Weights of a small GPT-style language model, trained from scratch on English Wikipedia: vocabulary 1024, 157M tokens.
Each number is 50 + 10 x the weight over its row's rms, rounded and kept within 0 to 99. Layers, rows and columns count from 0. The size before them is the row's rms in percent of the matrix's.

# layer 4 MLP down (transposed), 512x128, rms 0.112, rows 3-30, columns 0-127
088:44 57 48 33 43 44 46 58 53 46 48 42 62 44 46 41 64 46 55 39 37 64 65 70 48 59 61 52 57 44 51 54 67 55 43 54 42 55 60 74 43 61 45 41 46 58 49 52 49 24 31 47 24 52 39 19 31 50 50 56 57 54 48 52 45 57 61 53 51 42 57 43 49 58 56 60 48 64 72 59 59 60 45 64 46 47 54 37 64 52 46 56 53 53 54 58 46 47 54 69 40 42 53 25 49 46 63 59 50 44 66 66 64 51 36 45 45 58 54 39 49 47 48 39 41 63 60 49
099:51 58 60 52 55 36 63 57 39 49 51 53 30 29 44 57 63 69 48 43 55 40 40 38 47 56 50 54 52 59 39 70 40 65 28 50 42 60 52 52 51 58 36 27 63 38 67 62 35 50 55 45 41 43 28 50 56 56 35 54 43 46 56 47 60 48 49 60 55 55 42 54 46 18 46 44 40 50 53 43 51 60 56 51 53 50 58 52 48 64 25 43 51 50 64 57 56 38 56 61 56 63 52 51 33 61 38 46 49 50 46 56 41 53 61 61 64 47 58 35 47 47 58 74 37 45 45 47
092:40 53 48 50 32 62 62 41 65 58 51 43 56 45 56 40 46 56 55 51 45 59 38 21 39 52 49 56 64 58 51 50 52 42 33 63 49 49 50 53 29 53 45 41 54 77 36 35 41 55 44 56 43 48 49 41 51 35 53 61 69 40 54 44 53 48 34 33 84 57 39 52 53 48 65 46 43 47 51 53 36 42 41 42 57 34 63 31 57 52 33 52 45 55 54 52 65 65 40 42 45 40 49 54 48 58 41 53 36 43 55 61 42 44 53 59 30 42 55 47 51 54 65 43 59 65 49 45
104:47 53 39 36 50 48 59 46 59 42 52 32 58 50 51 62 46 59 54 60 41 54 40 34 43 49 58 49 44 37 52 58 49 47 58 56 31 74 64 69 47 54 59 58 61 35 43 41 49 25 56 42 40 62 57 49 49 45 55 39 51 72 57 56 49 43 53 26 66 43 46 45 43 41 41 41 63 41 60 55 45 40 40 53 52 57 45 67 43 62 37 51 42 44 30 45 31 44 62 72 48 48 40 43 45 56 68 55 52 65 41 63 46 39 48 52 46 37 72 37 47 55 44 38 44 45 56 49
100:58 59 44 35 63 55 43 46 57 60 61 70 58 35 49 62 44 58 48 40 49 59 33 46 47 39 49 47 67 71 55 47 58 45 71 58 57 43 36 57 60 40 54 57 52 28 53 27 43 44 52 59 55 62 44 33 52 33 64 42 58 34 59 59 62 46 53 50 51 47 52 38 48 58 47 52 50 48 67 63 53 58 48 62 54 54 44 46 44 55 56 41 37 54 59 32 48 63 38 53 63 25 48 65 44 71 46 55 49 51 51 33 32 35 34 40 45 50 55 53 54 46 48 52 50 41 51 70
102:61 60 40 43 43 50 85 63 52 67 50 43 39 58 54 47 53 43 42 42 36 48 36 61 45 35 38 57 56 69 60 53 45 52 58 37 53 52 46 60 41 52 54 49 42 53 62 42 36 62 57 54 58 37 57 47 48 53 52 56 45 48 32 39 55 47 57 43 45 44 50 67 47 57 60 44 47 74 38 49 37 54 50 56 44 62 48 22 39 40 53 59 49 72 54 44 56 66 61 67 35 48 39 68 56 63 46 49 53 54 44 64 50 49 59 32 54 45 52 69 47 52 63 36 62 46 60 50
103:56 61 70 46 59 48 48 48 53 72 40 59 65 41 29 36 55 69 46 54 38 40 50 45 69 51 66 48 53 56 51 38 48 61 58 44 43 46 53 46 56 41 36 66 32 45 30 56 59 60 39 41 48 54 28 63 47 51 45 47 45 48 59 09 46 55 50 46 44 50 54 52 44 45 36 70 45 43 55 54 57 44 52 40 66 60 41 49 65 48 59 48 49 45 37 51 53 56 58 44 37 60 52 52 26 45 56 48 55 45 53 49 69 45 46 54 39 38 48 48 38 43 37 55 52 59 51 36
092:39 57 60 67 51 51 58 51 53 69 55 55 54 47 43 47 33 46 47 67 46 52 65 58 49 43 47 41 35 62 50 42 46 47 48 54 51 62 54 34 45 40 70 38 64 54 60 40 33 45 51 43 46 45 59 63 44 45 40 39 57 53 32 42 47 56 48 48 60 48 51 44 38 52 20 35 50 39 40 54 58 60 56 58 51 41 48 61 52 48 25 62 53 43 26 64 50 65 51 39 39 67 56 38 48 47 44 28 42 59 47 57 48 70 59 52 60 55 55 38 52 57 71 64 43 33 46 47
114:48 52 45 38 65 49 30 65 48 45 39 46 45 60 65 39 57 67 65 69 65 44 50 50 51 65 42 47 48 56 48 48 47 29 54 51 50 35 42 57 61 41 45 64 50 37 40 50 31 67 51 55 55 58 68 46 40 38 45 42 57 50 68 29 61 53 36 65 42 40 42 49 46 50 47 40 38 41 48 62 72 57 60 42 42 37 59 52 67 45 67 41 38 52 43 56 59 69 50 38 57 46 45 42 42 54 53 45 47 58 56 38 67 60 49 62 47 34 54 57 56 64 45 35 44 56 57 46
112:34 54 48 47 46 61 55 57 40 53 63 28 43 51 32 62 61 43 49 52 51 55 66 56 51 41 53 40 48 48 55 38 51 54 64 53 46 49 69 42 67 51 49 43 39 50 44 56 28 54 42 50 56 53 42 45 68 48 51 58 44 70 59 39 56 50 60 47 24 51 62 45 36 50 53 43 55 55 46 48 45 58 44 22 38 40 44 51 76 42 57 57 61 74 50 68 53 42 64 58 59 29 49 52 62 65 42 50 27 48 53 60 42 58 55 49 52 52 63 34 42 49 53 53 44 39 51 63
101:65 66 55 59 65 62 66 50 36 55 54 50 50 42 63 40 57 45 44 64 43 40 55 56 55 55 30 49 51 61 55 62 41 49 37 53 43 54 58 74 48 63 34 41 58 50 50 45 38 43 60 47 60 46 64 61 43 41 37 68 69 55 46 60 64 48 62 47 42 40 27 42 60 51 38 57 58 59 45 63 65 63 44 54 43 65 45 44 44 45 41 83 42 58 58 44 38 63 51 55 43 38 54 39 43 55 40 46 54 45 49 68 44 30 45 55 50 53 40 58 45 54 48 44 49 61 47 66
102:38 69 51 32 57 47 68 47 51 50 55 67 37 50 39 55 56 55 33 47 48 61 50 57 67 47 63 66 49 57 59 53 49 46 60 59 50 58 44 63 48 47 74 53 48 46 67 50 44 50 43 47 59 62 52 56 46 77 58 44 44 61 32 56 37 42 36 52 55 72 43 54 50 54 55 42 49 45 54 56 49 64 53 59 51 41 47 77 50 48 61 31 37 54 42 41 52 59 64 61 57 61 45 53 44 59 61 64 50 44 54 67 74 57 35 63 49 65 49 59 45 47 65 47 37 54 43 62
088:35 54 42 59 44 49 48 31 55 58 58 67 36 43 33 49 52 57 66 37 44 65 59 61 52 45 68 37 56 57 46 35 46 59 36 40 38 53 31 58 42 36 54 39 52 41 55 37 47 42 40 54 73 53 43 56 49 63 53 42 45 47 61 46 44 41 30 73 47 55 45 34 37 44 42 37 57 59 59 45 64 58 47 39 42 48 41 50 56 42 62 46 53 36 47 43 53 52 52 24 63 55 18 49 50 46 63 52 43 48 56 61 55 61 55 47 48 55 40 47 51 41 57 35 43 33 49 54
105:69 64 51 64 44 38 44 65 34 59 46 66 55 40 64 58 43 46 48 48 55 62 42 40 36 60 47 64 67 49 54 46 47 44 46 46 44 54 47 41 41 39 43 41 69 31 57 45 46 41 59 43 58 49 48 43 41 46 45 37 50 49 45 48 47 59 46 59 56 61 75 53 60 49 76 64 55 53 56 43 38 59 55 56 49 66 45 43 73 60 58 37 54 44 43 69 35 67 32 58 47 59 52 51 48 72 54 43 52 55 61 46 57 53 47 39 41 50 66 50 49 69 38 44 61 32 57 57
111:43 47 48 63 51 48 42 51 58 35 54 37 28 60 56 64 52 56 41 27 48 39 46 53 42 25 41 42 38 53 56 42 54 37 54 42 37 33 48 43 42 66 43 57 46 48 67 52 41 51 81 55 63 47 47 57 40 51 49 47 49 56 48 34 35 56 58 57 42 61 36 54 41 42 56 49 52 55 40 47 46 45 58 50 54 57 60 52 49 68 51 59 45 53 60 36 40 66 55 48 55 62 55 57 60 59 59 61 48 48 42 43 51 40 54 58 49 31 44 55 56 48 66 34 51 82 27 61
114:31 43 53 64 49 36 41 53 48 43 50 61 61 33 55 47 60 60 31 60 53 34 47 54 48 54 42 58 53 40 54 57 69 57 32 56 38 38 35 62 55 57 63 46 39 56 52 64 48 45 59 41 40 49 40 63 60 25 45 37 65 48 45 55 59 54 54 51 54 43 48 51 54 49 23 53 44 51 49 46 45 30 53 53 39 45 36 31 55 60 55 54 59 55 53 45 46 31 64 46 56 37 60 38 39 61 67 44 41 57 44 55 36 28 54 53 57 51 67 40 53 59 35 46 46 47 70 40
111:67 53 51 40 37 64 66 40 43 45 44 54 54 59 48 55 52 43 53 49 46 48 34 56 43 56 64 61 69 46 31 42 39 51 77 50 43 31 51 52 46 51 54 51 60 57 37 47 54 38 69 44 63 51 49 62 59 68 63 65 46 50 64 43 70 61 44 42 40 57 63 49 53 61 41 47 40 42 61 51 39 57 50 20 64 45 58 54 30 44 48 58 55 39 47 50 44 62 65 51 52 49 46 43 51 50 48 59 50 59 57 48 49 32 60 59 40 52 47 37 32 40 42 62 46 70 59 36
112:54 42 59 35 34 62 57 60 38 30 40 48 33 48 52 51 50 56 51 53 61 48 62 42 63 61 48 50 42 48 69 65 55 41 37 38 57 60 62 60 54 47 60 43 45 59 53 39 57 65 43 24 44 51 62 55 47 48 40 53 33 36 47 47 46 59 59 55 48 57 41 65 44 54 40 35 58 45 55 36 43 55 38 65 32 43 63 40 43 51 53 46 45 36 44 60 42 72 49 64 66 56 54 62 58 54 60 46 73 33 54 48 45 49 71 54 54 41 45 35 28 48 61 53 44 45 45 42
088:27 56 42 53 56 48 33 44 45 55 41 52 57 58 61 45 37 36 45 37 47 60 57 49 46 66 49 56 60 64 38 47 59 74 41 57 47 32 55 56 57 72 46 59 34 53 52 66 58 66 61 44 36 69 45 52 68 49 64 54 59 61 55 51 46 75 41 49 51 45 49 25 41 44 61 55 49 62 54 54 61 52 51 41 50 40 43 45 59 47 49 63 63 65 45 38 70 50 37 56 62 59 66 42 40 49 62 51 67 59 48 49 59 57 59 50 41 44 50 61 39 56 46 37 50 63 44 43
091:41 44 54 35 50 38 45 49 50 49 44 68 67 48 58 56 45 48 38 53 55 41 53 55 42 54 66 50 52 51 52 40 49 46 41 40 79 30 57 52 60 38 56 44 52 44 52 54 48 58 50 47 46 58 47 50 35 45 39 20 54 47 46 53 39 66 39 61 56 50 54 42 54 57 58 48 41 44 76 54 47 54 59 47 43 35 60 61 35 39 33 50 27 62 42 30 43 39 60 37 62 50 43 42 42 38 44 44 58 57 52 34 50 69 56 47 27 47 68 57 62 48 45 51 36 50 34 43
100:63 62 63 47 52 43 24 48 57 51 45 42 62 47 45 44 53 48 47 62 36 67 41 58 64 50 37 46 36 51 67 57 46 56 42 32 55 47 61 43 51 35 52 65 64 45 64 65 37 55 42 58 52 37 49 60 47 53 49 54 56 53 21 52 25 54 66 47 42 54 41 53 59 65 54 45 54 55 47 41 51 61 32 61 50 50 37 57 49 56 53 49 39 30 55 52 47 54 56 47 70 49 44 55 70 48 70 60 67 54 37 50 57 46 47 52 48 61 60 29 52 36 55 40 64 49 49 40
095:58 50 67 55 63 55 61 63 55 60 47 58 47 66 57 62 30 43 51 61 64 59 38 46 51 60 51 34 36 39 42 60 52 49 55 42 63 54 61 42 53 57 58 46 58 51 60 24 36 47 64 52 22 32 54 54 57 59 52 44 45 62 52 60 34 61 32 45 47 49 54 61 48 43 53 54 35 41 49 58 46 44 62 40 44 50 45 64 74 43 49 36 64 52 31 52 71 60 39 52 61 48 38 52 54 63 58 60 62 48 42 57 50 55 56 46 55 50 75 47 47 69 50 55 38 52 53 50
094:47 57 41 57 56 71 57 79 63 53 40 59 38 54 50 73 61 42 41 40 55 52 54 45 49 48 54 43 50 36 56 47 64 48 39 50 56 44 38 49 46 47 58 58 45 54 58 44 62 56 60 52 28 69 44 42 48 58 51 45 61 57 45 63 51 41 37 32 50 44 47 47 34 38 32 21 55 51 46 44 66 54 44 63 43 56 52 33 51 69 48 42 41 45 41 53 59 52 34 37 33 47 39 66 42 39 54 28 41 59 62 59 60 56 42 44 52 57 46 45 41 53 52 38 57 51 64 64
121:50 45 44 38 57 52 61 41 46 60 55 52 57 61 47 49 44 41 37 73 59 55 48 58 46 44 57 48 62 48 47 31 21 48 48 49 50 45 40 34 44 42 67 58 58 73 40 63 44 50 50 38 49 53 59 69 42 54 57 40 50 49 51 49 58 54 37 44 31 44 56 45 73 58 32 56 48 61 47 52 30 52 32 49 70 57 61 48 59 43 45 67 40 56 54 49 60 52 78 55 56 62 57 59 52 44 42 71 47 53 45 48 55 36 48 51 63 32 36 61 47 51 53 59 60 60 58 43
110:57 52 37 67 38 49 46 48 60 51 59 55 63 52 49 56 52 46 49 70 46 40 46 49 44 39 55 35 44 59 40 58 53 42 50 52 42 62 47 54 54 60 49 59 22 49 51 42 67 52 55 51 48 38 61 63 53 43 69 52 53 39 36 56 60 43 44 56 54 61 42 44 20 52 50 49 50 40 54 45 40 48 44 54 49 32 56 55 41 47 52 60 30 42 57 51 44 42 44 27 42 55 66 54 38 51 73 52 27 35 73 53 61 58 55 43 31 61 29 48 46 43 53 54 35 65 64 52
108:36 58 31 55 52 57 47 54 33 44 51 41 44 46 44 34 49 36 44 43 52 54 75 26 52 60 42 55 60 51 53 60 49 46 55 48 61 38 49 39 44 55 41 56 41 51 52 35 45 40 35 60 50 73 50 45 48 53 46 53 50 49 51 34 60 55 61 61 41 45 40 42 44 60 54 49 57 52 45 69 26 55 41 67 46 54 45 49 55 27 47 38 43 49 58 33 50 56 48 52 33 46 37 51 44 31 51 64 46 58 56 44 24 38 40 59 61 64 46 59 55 69 64 43 41 49 33 63
101:46 55 42 52 43 44 57 38 52 52 51 50 61 54 49 42 54 58 42 41 40 32 59 45 28 62 46 77 66 56 55 40 42 43 54 39 49 50 37 63 61 53 57 46 52 56 49 56 59 42 39 57 65 44 46 54 58 46 60 43 41 45 66 65 51 40 74 44 39 48 44 54 31 41 32 49 51 60 52 50 56 50 41 42 46 54 45 59 66 57 49 41 46 48 57 47 46 50 69 57 53 39 34 42 43 38 63 48 33 55 35 63 36 34 54 65 46 36 61 66 40 53 67 54 63 33 75 60
087:48 58 58 68 43 69 44 47 64 59 54 52 53 51 54 44 67 56 52 54 52 41 40 71 33 77 48 53 45 70 49 53 39 63 42 55 45 69 53 46 46 59 63 59 50 55 53 37 55 47 56 49 42 29 59 54 60 39 45 60 46 49 38 48 56 51 72 37 44 65 58 38 49 50 52 46 49 74 59 66 59 39 60 49 32 44 57 56 36 55 43 48 52 50 57 51 61 60 50 48 46 37 45 51 31 52 56 40 44 45 33 52 56 47 64 67 46 33 52 39 69 64 65 47 39 57 60 62
# layer 4 MLP up, 512x128, rms 0.0968, rows 4-30, columns 0-127
105:50 48 29 41 57 56 36 60 45 47 60 34 51 44 42 50 47 28 56 49 49 54 59 58 48 64 40 51 28 43 52 29 45 40 63 39 47 40 50 85 47 48 65 62 43 61 51 58 50 43 49 42 70 32 47 55 67 59 49 33 50 61 45 66 50 51 41 60 60 68 52 49 33 61 38 42 63 53 45 45 43 49 61 50 45 44 60 40 36 50 49 49 53 49 54 64 46 52 64 49 61 51 56 44 68 43 51 57 39 49 56 44 43 35 61 21 34 56 52 53 44 49 57 53 51 48 46 62
091:33 32 53 37 48 58 55 50 53 27 67 52 59 65 66 64 51 61 50 57 35 36 48 43 55 56 53 69 38 56 43 47 45 30 46 41 46 42 43 62 33 53 68 47 36 45 60 68 56 47 50 71 63 42 52 35 34 47 42 43 43 52 51 53 51 40 32 50 52 59 56 60 47 53 58 48 48 53 50 65 54 62 51 27 52 33 50 41 54 50 63 34 65 59 68 48 60 56 58 37 52 28 51 56 57 45 37 50 51 45 42 40 47 56 44 60 42 49 57 51 55 44 67 52 41 42 36 41
110:55 60 58 43 53 47 51 68 55 36 60 47 48 37 62 47 48 62 32 58 53 56 71 64 52 39 67 55 42 49 53 46 47 51 48 63 54 54 41 52 48 52 42 41 56 30 35 43 41 61 58 51 35 63 59 39 49 50 43 63 57 25 46 53 56 60 49 48 53 39 38 65 32 42 59 60 40 59 43 63 56 51 66 60 44 70 41 56 60 57 45 49 56 38 54 62 41 49 43 47 51 36 72 42 75 50 40 48 40 55 45 47 40 51 59 47 42 36 37 52 33 60 57 49 37 31 69 38
097:49 45 51 60 47 50 59 71 53 56 48 28 61 39 59 51 50 40 49 65 51 34 72 71 46 61 39 56 36 40 48 54 55 47 39 51 60 56 48 64 63 49 58 56 59 44 30 44 73 46 30 51 50 42 39 47 54 70 45 53 55 42 54 50 45 41 62 39 46 47 64 53 55 53 55 58 57 58 46 47 68 40 49 31 59 56 46 38 63 52 50 49 55 46 39 59 44 35 50 42 41 61 48 72 33 42 53 51 73 23 56 41 33 52 63 52 38 55 38 53 62 48 55 53 50 53 49 59
102:48 48 49 43 46 45 56 65 67 33 45 46 53 70 39 52 44 53 56 40 45 44 35 60 45 43 48 47 51 35 73 55 43 53 54 56 58 57 38 47 46 51 46 58 63 54 44 47 46 36 61 54 60 27 38 48 45 54 48 38 56 45 69 58 56 44 49 47 39 51 42 45 33 44 41 62 47 51 52 41 44 60 44 61 46 59 48 38 57 72 50 55 45 70 42 69 46 53 38 59 38 47 45 65 59 66 52 28 73 56 33 46 50 38 48 37 59 69 51 33 59 55 39 45 27 43 35 60
098:45 56 59 40 66 46 45 61 39 57 47 77 51 57 54 67 36 45 40 53 53 61 50 35 59 56 45 52 51 32 46 48 57 63 40 48 45 35 40 63 46 45 52 51 57 78 54 32 44 49 43 53 49 48 57 45 56 54 40 50 59 51 34 49 42 63 48 40 26 36 45 58 48 37 51 32 53 51 50 58 57 49 54 49 59 37 37 42 57 58 41 62 53 60 49 56 59 57 71 34 24 46 48 44 50 38 48 45 26 63 55 51 63 52 46 50 56 44 52 37 25 43 68 54 58 37 47 54
107:41 61 68 63 65 60 62 43 50 58 74 45 48 70 53 53 40 51 61 56 53 59 49 56 38 49 43 51 50 31 33 61 30 56 50 50 40 68 45 41 51 54 48 54 46 47 68 53 42 57 54 57 67 57 44 32 32 41 72 39 46 43 60 40 65 48 42 44 50 41 61 58 39 44 55 30 43 40 61 40 66 36 56 45 40 40 47 53 63 38 50 57 55 33 59 40 41 52 48 49 50 52 66 57 49 61 48 55 63 55 44 57 64 51 38 62 57 41 54 57 55 38 27 53 56 52 40 39
098:45 52 58 60 64 60 42 50 31 41 36 50 68 42 54 62 64 48 25 48 49 51 54 63 57 30 34 42 46 46 39 46 49 61 36 68 31 56 38 51 36 56 49 48 46 50 48 43 52 52 41 54 66 57 65 42 64 51 73 61 61 65 63 44 47 31 57 35 53 63 59 38 56 38 44 34 40 57 52 35 50 55 42 48 59 59 52 44 50 48 48 42 55 37 44 55 50 70 61 51 55 51 33 62 38 34 34 37 43 54 56 44 47 44 57 55 39 55 51 26 45 57 48 46 63 51 51 51
102:53 26 44 37 55 32 67 60 63 42 50 49 43 54 23 37 51 48 40 60 50 66 57 60 62 62 48 54 47 67 53 53 52 56 45 49 43 53 50 42 49 40 35 50 71 46 41 59 55 49 43 57 66 67 66 58 49 59 48 32 45 52 57 53 45 41 64 53 43 50 61 26 49 49 46 50 42 51 46 56 50 41 44 58 52 47 63 55 34 52 61 42 60 53 34 62 42 38 40 59 58 73 35 69 49 59 35 46 61 51 60 51 47 76 43 40 37 57 47 46 50 54 58 62 49 65 49 54
103:45 44 40 54 38 41 45 46 51 49 66 66 44 48 58 49 65 54 42 35 64 49 51 56 62 56 26 68 66 46 51 55 49 43 44 77 55 52 50 46 50 52 47 50 49 54 45 56 55 51 67 60 36 55 57 54 60 39 54 47 52 41 49 63 46 64 73 50 37 46 50 54 47 52 64 28 33 65 41 56 49 39 48 37 58 63 63 41 32 60 62 57 52 33 68 31 39 56 66 47 41 61 39 54 44 41 41 54 49 45 56 46 62 63 55 54 49 47 43 27 46 42 67 47 48 57 71 44
109:52 50 52 54 44 38 58 55 70 70 44 68 53 42 49 64 52 62 53 46 41 47 60 53 48 52 45 60 42 49 61 39 47 61 48 44 43 54 56 41 33 55 32 66 56 48 56 45 29 52 39 44 35 49 68 68 41 43 41 57 41 72 62 46 65 52 51 61 58 63 56 38 61 63 47 34 51 43 58 47 58 35 54 49 79 34 77 44 48 50 38 60 48 48 55 46 44 42 59 51 42 46 58 72 55 53 54 48 65 59 59 42 48 45 59 55 53 57 65 53 42 37 57 52 32 57 39 53
090:60 43 53 57 44 45 44 55 50 62 54 73 52 44 31 50 50 58 37 54 68 65 24 42 68 53 44 46 57 52 45 62 48 65 51 51 47 46 62 40 53 59 35 51 44 34 33 54 57 46 52 65 49 42 59 51 52 45 61 62 69 52 60 35 66 45 45 53 52 50 50 65 60 45 46 59 44 48 26 49 36 53 31 48 53 39 58 51 34 62 52 53 69 50 68 61 34 37 62 43 55 57 55 55 64 45 48 47 56 50 64 24 42 45 49 40 54 53 41 41 56 57 49 42 56 43 70 38
104:51 59 48 43 47 36 62 48 70 51 52 37 55 76 45 44 33 48 49 71 54 52 54 47 42 39 60 48 42 53 36 49 39 45 47 55 42 37 38 57 55 46 51 55 45 74 40 47 38 57 50 26 48 54 33 63 50 32 51 50 36 58 48 35 48 53 72 57 43 40 55 64 59 49 52 31 44 53 60 51 50 33 42 56 65 60 59 45 60 57 58 48 72 53 53 56 37 46 50 60 44 36 35 47 56 55 39 55 44 43 45 52 35 42 30 44 62 60 57 64 59 50 60 71 51 38 50 43
117:55 56 58 58 51 44 52 47 48 63 41 42 53 57 48 56 37 51 51 43 33 54 44 32 49 43 52 54 57 56 45 40 53 39 43 28 52 37 55 44 43 53 45 49 60 53 38 62 47 43 37 42 40 47 46 58 48 50 71 39 74 51 77 36 53 46 60 50 59 43 47 59 27 52 50 53 57 51 50 53 44 61 63 42 43 53 65 64 66 42 69 64 49 34 40 41 44 66 38 46 63 60 54 67 64 58 42 41 47 64 50 43 51 69 37 21 57 45 61 32 53 60 52 53 46 47 56 65
111:54 51 46 52 77 47 40 54 31 47 44 53 36 56 60 57 38 53 26 51 37 61 55 60 57 40 50 50 34 51 66 40 33 46 64 49 35 46 51 46 41 36 64 57 53 49 72 39 53 46 57 48 46 67 65 49 56 50 56 47 39 63 52 42 54 50 42 50 50 44 48 50 34 49 67 56 70 60 54 74 31 48 60 32 57 63 62 44 44 31 44 48 48 53 58 56 54 28 51 45 52 44 38 53 56 49 52 52 43 59 58 63 64 65 39 46 43 60 51 27 52 53 65 49 58 49 55 41
106:54 49 43 48 52 47 50 34 47 42 50 55 48 65 69 69 48 62 57 71 44 42 62 48 49 52 35 63 44 42 51 52 56 44 52 56 28 55 61 44 55 52 44 42 51 68 42 33 52 37 30 60 70 54 29 64 68 55 59 58 49 43 72 59 59 48 60 49 59 56 50 46 54 44 39 35 44 65 47 42 49 40 50 46 43 33 35 44 41 45 43 36 57 55 42 72 49 47 59 48 46 52 31 43 42 46 52 48 49 66 37 45 40 52 52 46 31 43 71 66 48 56 55 58 35 50 59 47
104:46 47 65 44 34 35 52 46 52 45 44 63 68 56 32 39 46 52 65 36 37 62 48 62 50 24 45 58 54 41 29 45 40 50 62 58 49 48 46 74 49 42 62 42 52 58 41 49 36 46 35 38 49 53 51 47 60 38 69 37 72 53 50 62 56 51 56 51 57 50 33 59 61 66 49 64 35 41 59 37 37 45 37 41 52 44 64 45 44 55 48 50 56 49 43 35 51 41 64 58 62 41 42 44 45 62 53 71 35 49 36 48 43 38 31 57 62 52 45 64 46 47 50 47 59 51 51 49
094:62 56 56 51 29 55 69 64 45 39 59 47 58 39 40 32 46 53 49 52 64 54 30 48 60 34 40 40 21 48 68 62 38 44 57 66 49 60 45 44 59 53 53 58 54 55 48 41 45 75 51 41 59 43 45 40 31 58 52 44 71 38 34 70 51 34 55 51 56 58 28 68 59 61 54 50 40 49 56 51 43 55 42 51 41 51 54 52 64 62 57 45 51 50 59 42 41 43 41 50 45 46 61 60 63 64 65 50 54 47 48 48 55 49 52 49 49 67 63 47 51 38 50 40 41 33 55 54
087:58 48 43 40 57 48 48 42 46 45 47 50 58 60 53 49 65 53 58 40 66 55 31 51 43 64 46 34 28 46 40 43 51 40 56 52 61 32 58 47 59 67 53 42 60 62 53 45 51 41 37 55 56 45 45 50 42 53 53 59 54 60 33 72 77 63 47 61 51 54 59 55 56 34 53 45 45 50 53 37 53 50 54 45 63 16 45 43 52 65 51 74 59 36 55 45 57 60 45 39 49 66 67 56 52 48 73 53 35 62 56 42 55 57 53 47 44 48 64 64 53 40 38 60 44 60 58 43
089:71 38 50 54 65 64 49 49 40 62 57 61 44 64 45 45 44 59 39 44 65 38 35 40 56 43 28 56 45 63 61 38 44 40 39 54 32 57 69 47 38 28 53 43 49 62 51 61 48 58 57 51 58 66 34 39 59 51 73 51 36 53 62 52 45 43 46 50 52 60 67 55 61 64 44 42 29 50 55 52 50 53 47 57 50 43 60 49 62 43 40 39 43 42 55 60 43 54 50 37 45 52 49 55 58 18 64 61 47 49 51 40 56 65 50 52 48 50 35 49 49 70 58 37 44 52 51 46
099:68 62 67 48 46 54 64 59 56 54 52 50 43 52 60 64 48 36 54 55 66 43 70 32 43 33 33 55 63 24 59 42 65 52 40 60 51 41 56 52 51 65 57 55 60 58 46 52 51 39 49 52 67 53 63 65 54 50 31 65 56 55 71 60 53 48 40 60 51 49 47 47 46 40 47 47 75 35 38 60 55 33 44 61 65 53 51 51 47 47 56 51 47 44 60 58 50 43 48 57 61 54 63 63 58 54 56 49 64 56 40 28 33 52 60 48 53 59 43 49 48 28 53 49 52 54 68 46
101:58 47 41 32 27 43 45 44 44 50 66 40 65 50 58 65 51 60 58 47 51 41 36 51 33 58 58 54 59 68 45 60 50 56 46 54 51 37 38 70 65 64 45 66 57 44 43 31 62 28 57 37 56 48 43 43 59 49 50 41 39 54 65 55 42 50 51 64 29 42 53 53 41 55 56 50 57 68 48 45 37 47 32 50 55 44 48 39 41 45 66 36 54 40 66 34 41 46 52 46 57 67 52 56 51 56 51 47 55 34 37 58 29 28 49 52 51 62 59 47 49 47 39 51 63 60 51 39
107:46 43 51 37 48 42 67 56 20 45 50 43 45 50 50 53 39 34 56 51 32 56 71 44 68 47 48 41 55 36 52 48 46 61 40 44 48 51 58 44 59 43 70 62 57 32 31 47 58 37 49 44 42 66 55 55 62 25 52 60 46 43 31 49 51 33 51 63 60 46 49 56 68 53 46 61 64 37 54 53 34 39 64 50 42 50 58 55 41 38 53 40 51 47 67 36 65 50 46 57 59 51 61 52 39 56 47 63 51 50 36 43 48 57 66 40 64 67 50 42 41 54 59 43 41 58 41 46
112:35 67 59 39 32 60 53 54 53 59 49 64 31 34 60 41 75 40 43 47 51 48 50 67 57 53 44 54 46 45 62 56 47 37 52 44 44 63 42 36 67 61 46 45 57 51 60 48 67 47 51 35 44 65 52 76 62 35 50 52 47 56 49 58 56 32 52 51 45 57 35 56 47 58 36 34 49 34 44 62 53 30 40 62 44 61 41 57 46 62 50 44 41 36 46 55 52 57 53 43 48 53 50 47 52 48 58 34 65 70 44 70 50 46 32 53 55 64 61 52 64 53 58 59 53 38 46 56
099:47 34 53 36 50 40 40 47 61 50 54 56 69 43 54 59 53 45 43 38 41 70 38 48 32 34 43 54 54 57 56 56 42 31 62 49 45 67 51 49 43 53 55 56 67 47 49 48 31 43 66 45 56 47 52 61 54 42 44 30 48 52 29 64 40 41 52 44 64 51 57 50 42 34 47 48 27 52 54 53 67 40 72 63 56 63 58 52 46 57 54 70 62 44 51 46 66 48 49 50 44 46 72 43 60 65 70 67 55 45 55 52 53 54 65 31 49 52 56 43 44 36 37 50 44 47 51 44
102:19 48 58 50 46 44 55 59 43 49 50 49 58 40 44 59 51 31 58 43 45 58 40 41 52 47 53 75 36 52 33 54 44 55 54 41 39 54 53 65 62 49 55 46 42 29 46 42 66 61 44 47 54 62 51 33 45 48 48 42 58 58 53 62 50 62 24 26 57 49 49 39 55 54 56 47 56 34 61 53 54 58 49 56 53 47 53 61 40 70 54 50 46 71 43 57 45 35 42 63 65 46 55 37 62 48 42 49 54 40 46 71 40 50 36 42 61 40 65 61 54 45 73 44 43 39 45 59
089:43 41 58 68 52 52 52 60 68 37 68 52 56 51 57 54 49 47 47 53 42 53 51 44 38 39 40 56 51 47 47 33 47 44 49 41 47 46 29 55 41 60 46 57 51 50 62 58 68 42 59 57 47 48 55 55 44 56 38 45 61 58 62 55 51 24 47 39 60 49 60 55 63 72 48 55 58 46 37 54 53 50 58 45 63 48 66 65 29 32 45 37 63 47 49 55 55 22 55 62 46 30 68 41 53 47 32 68 31 40 64 27 47 49 52 47 58 49 51 55 66 53 58 36 44 53 54 48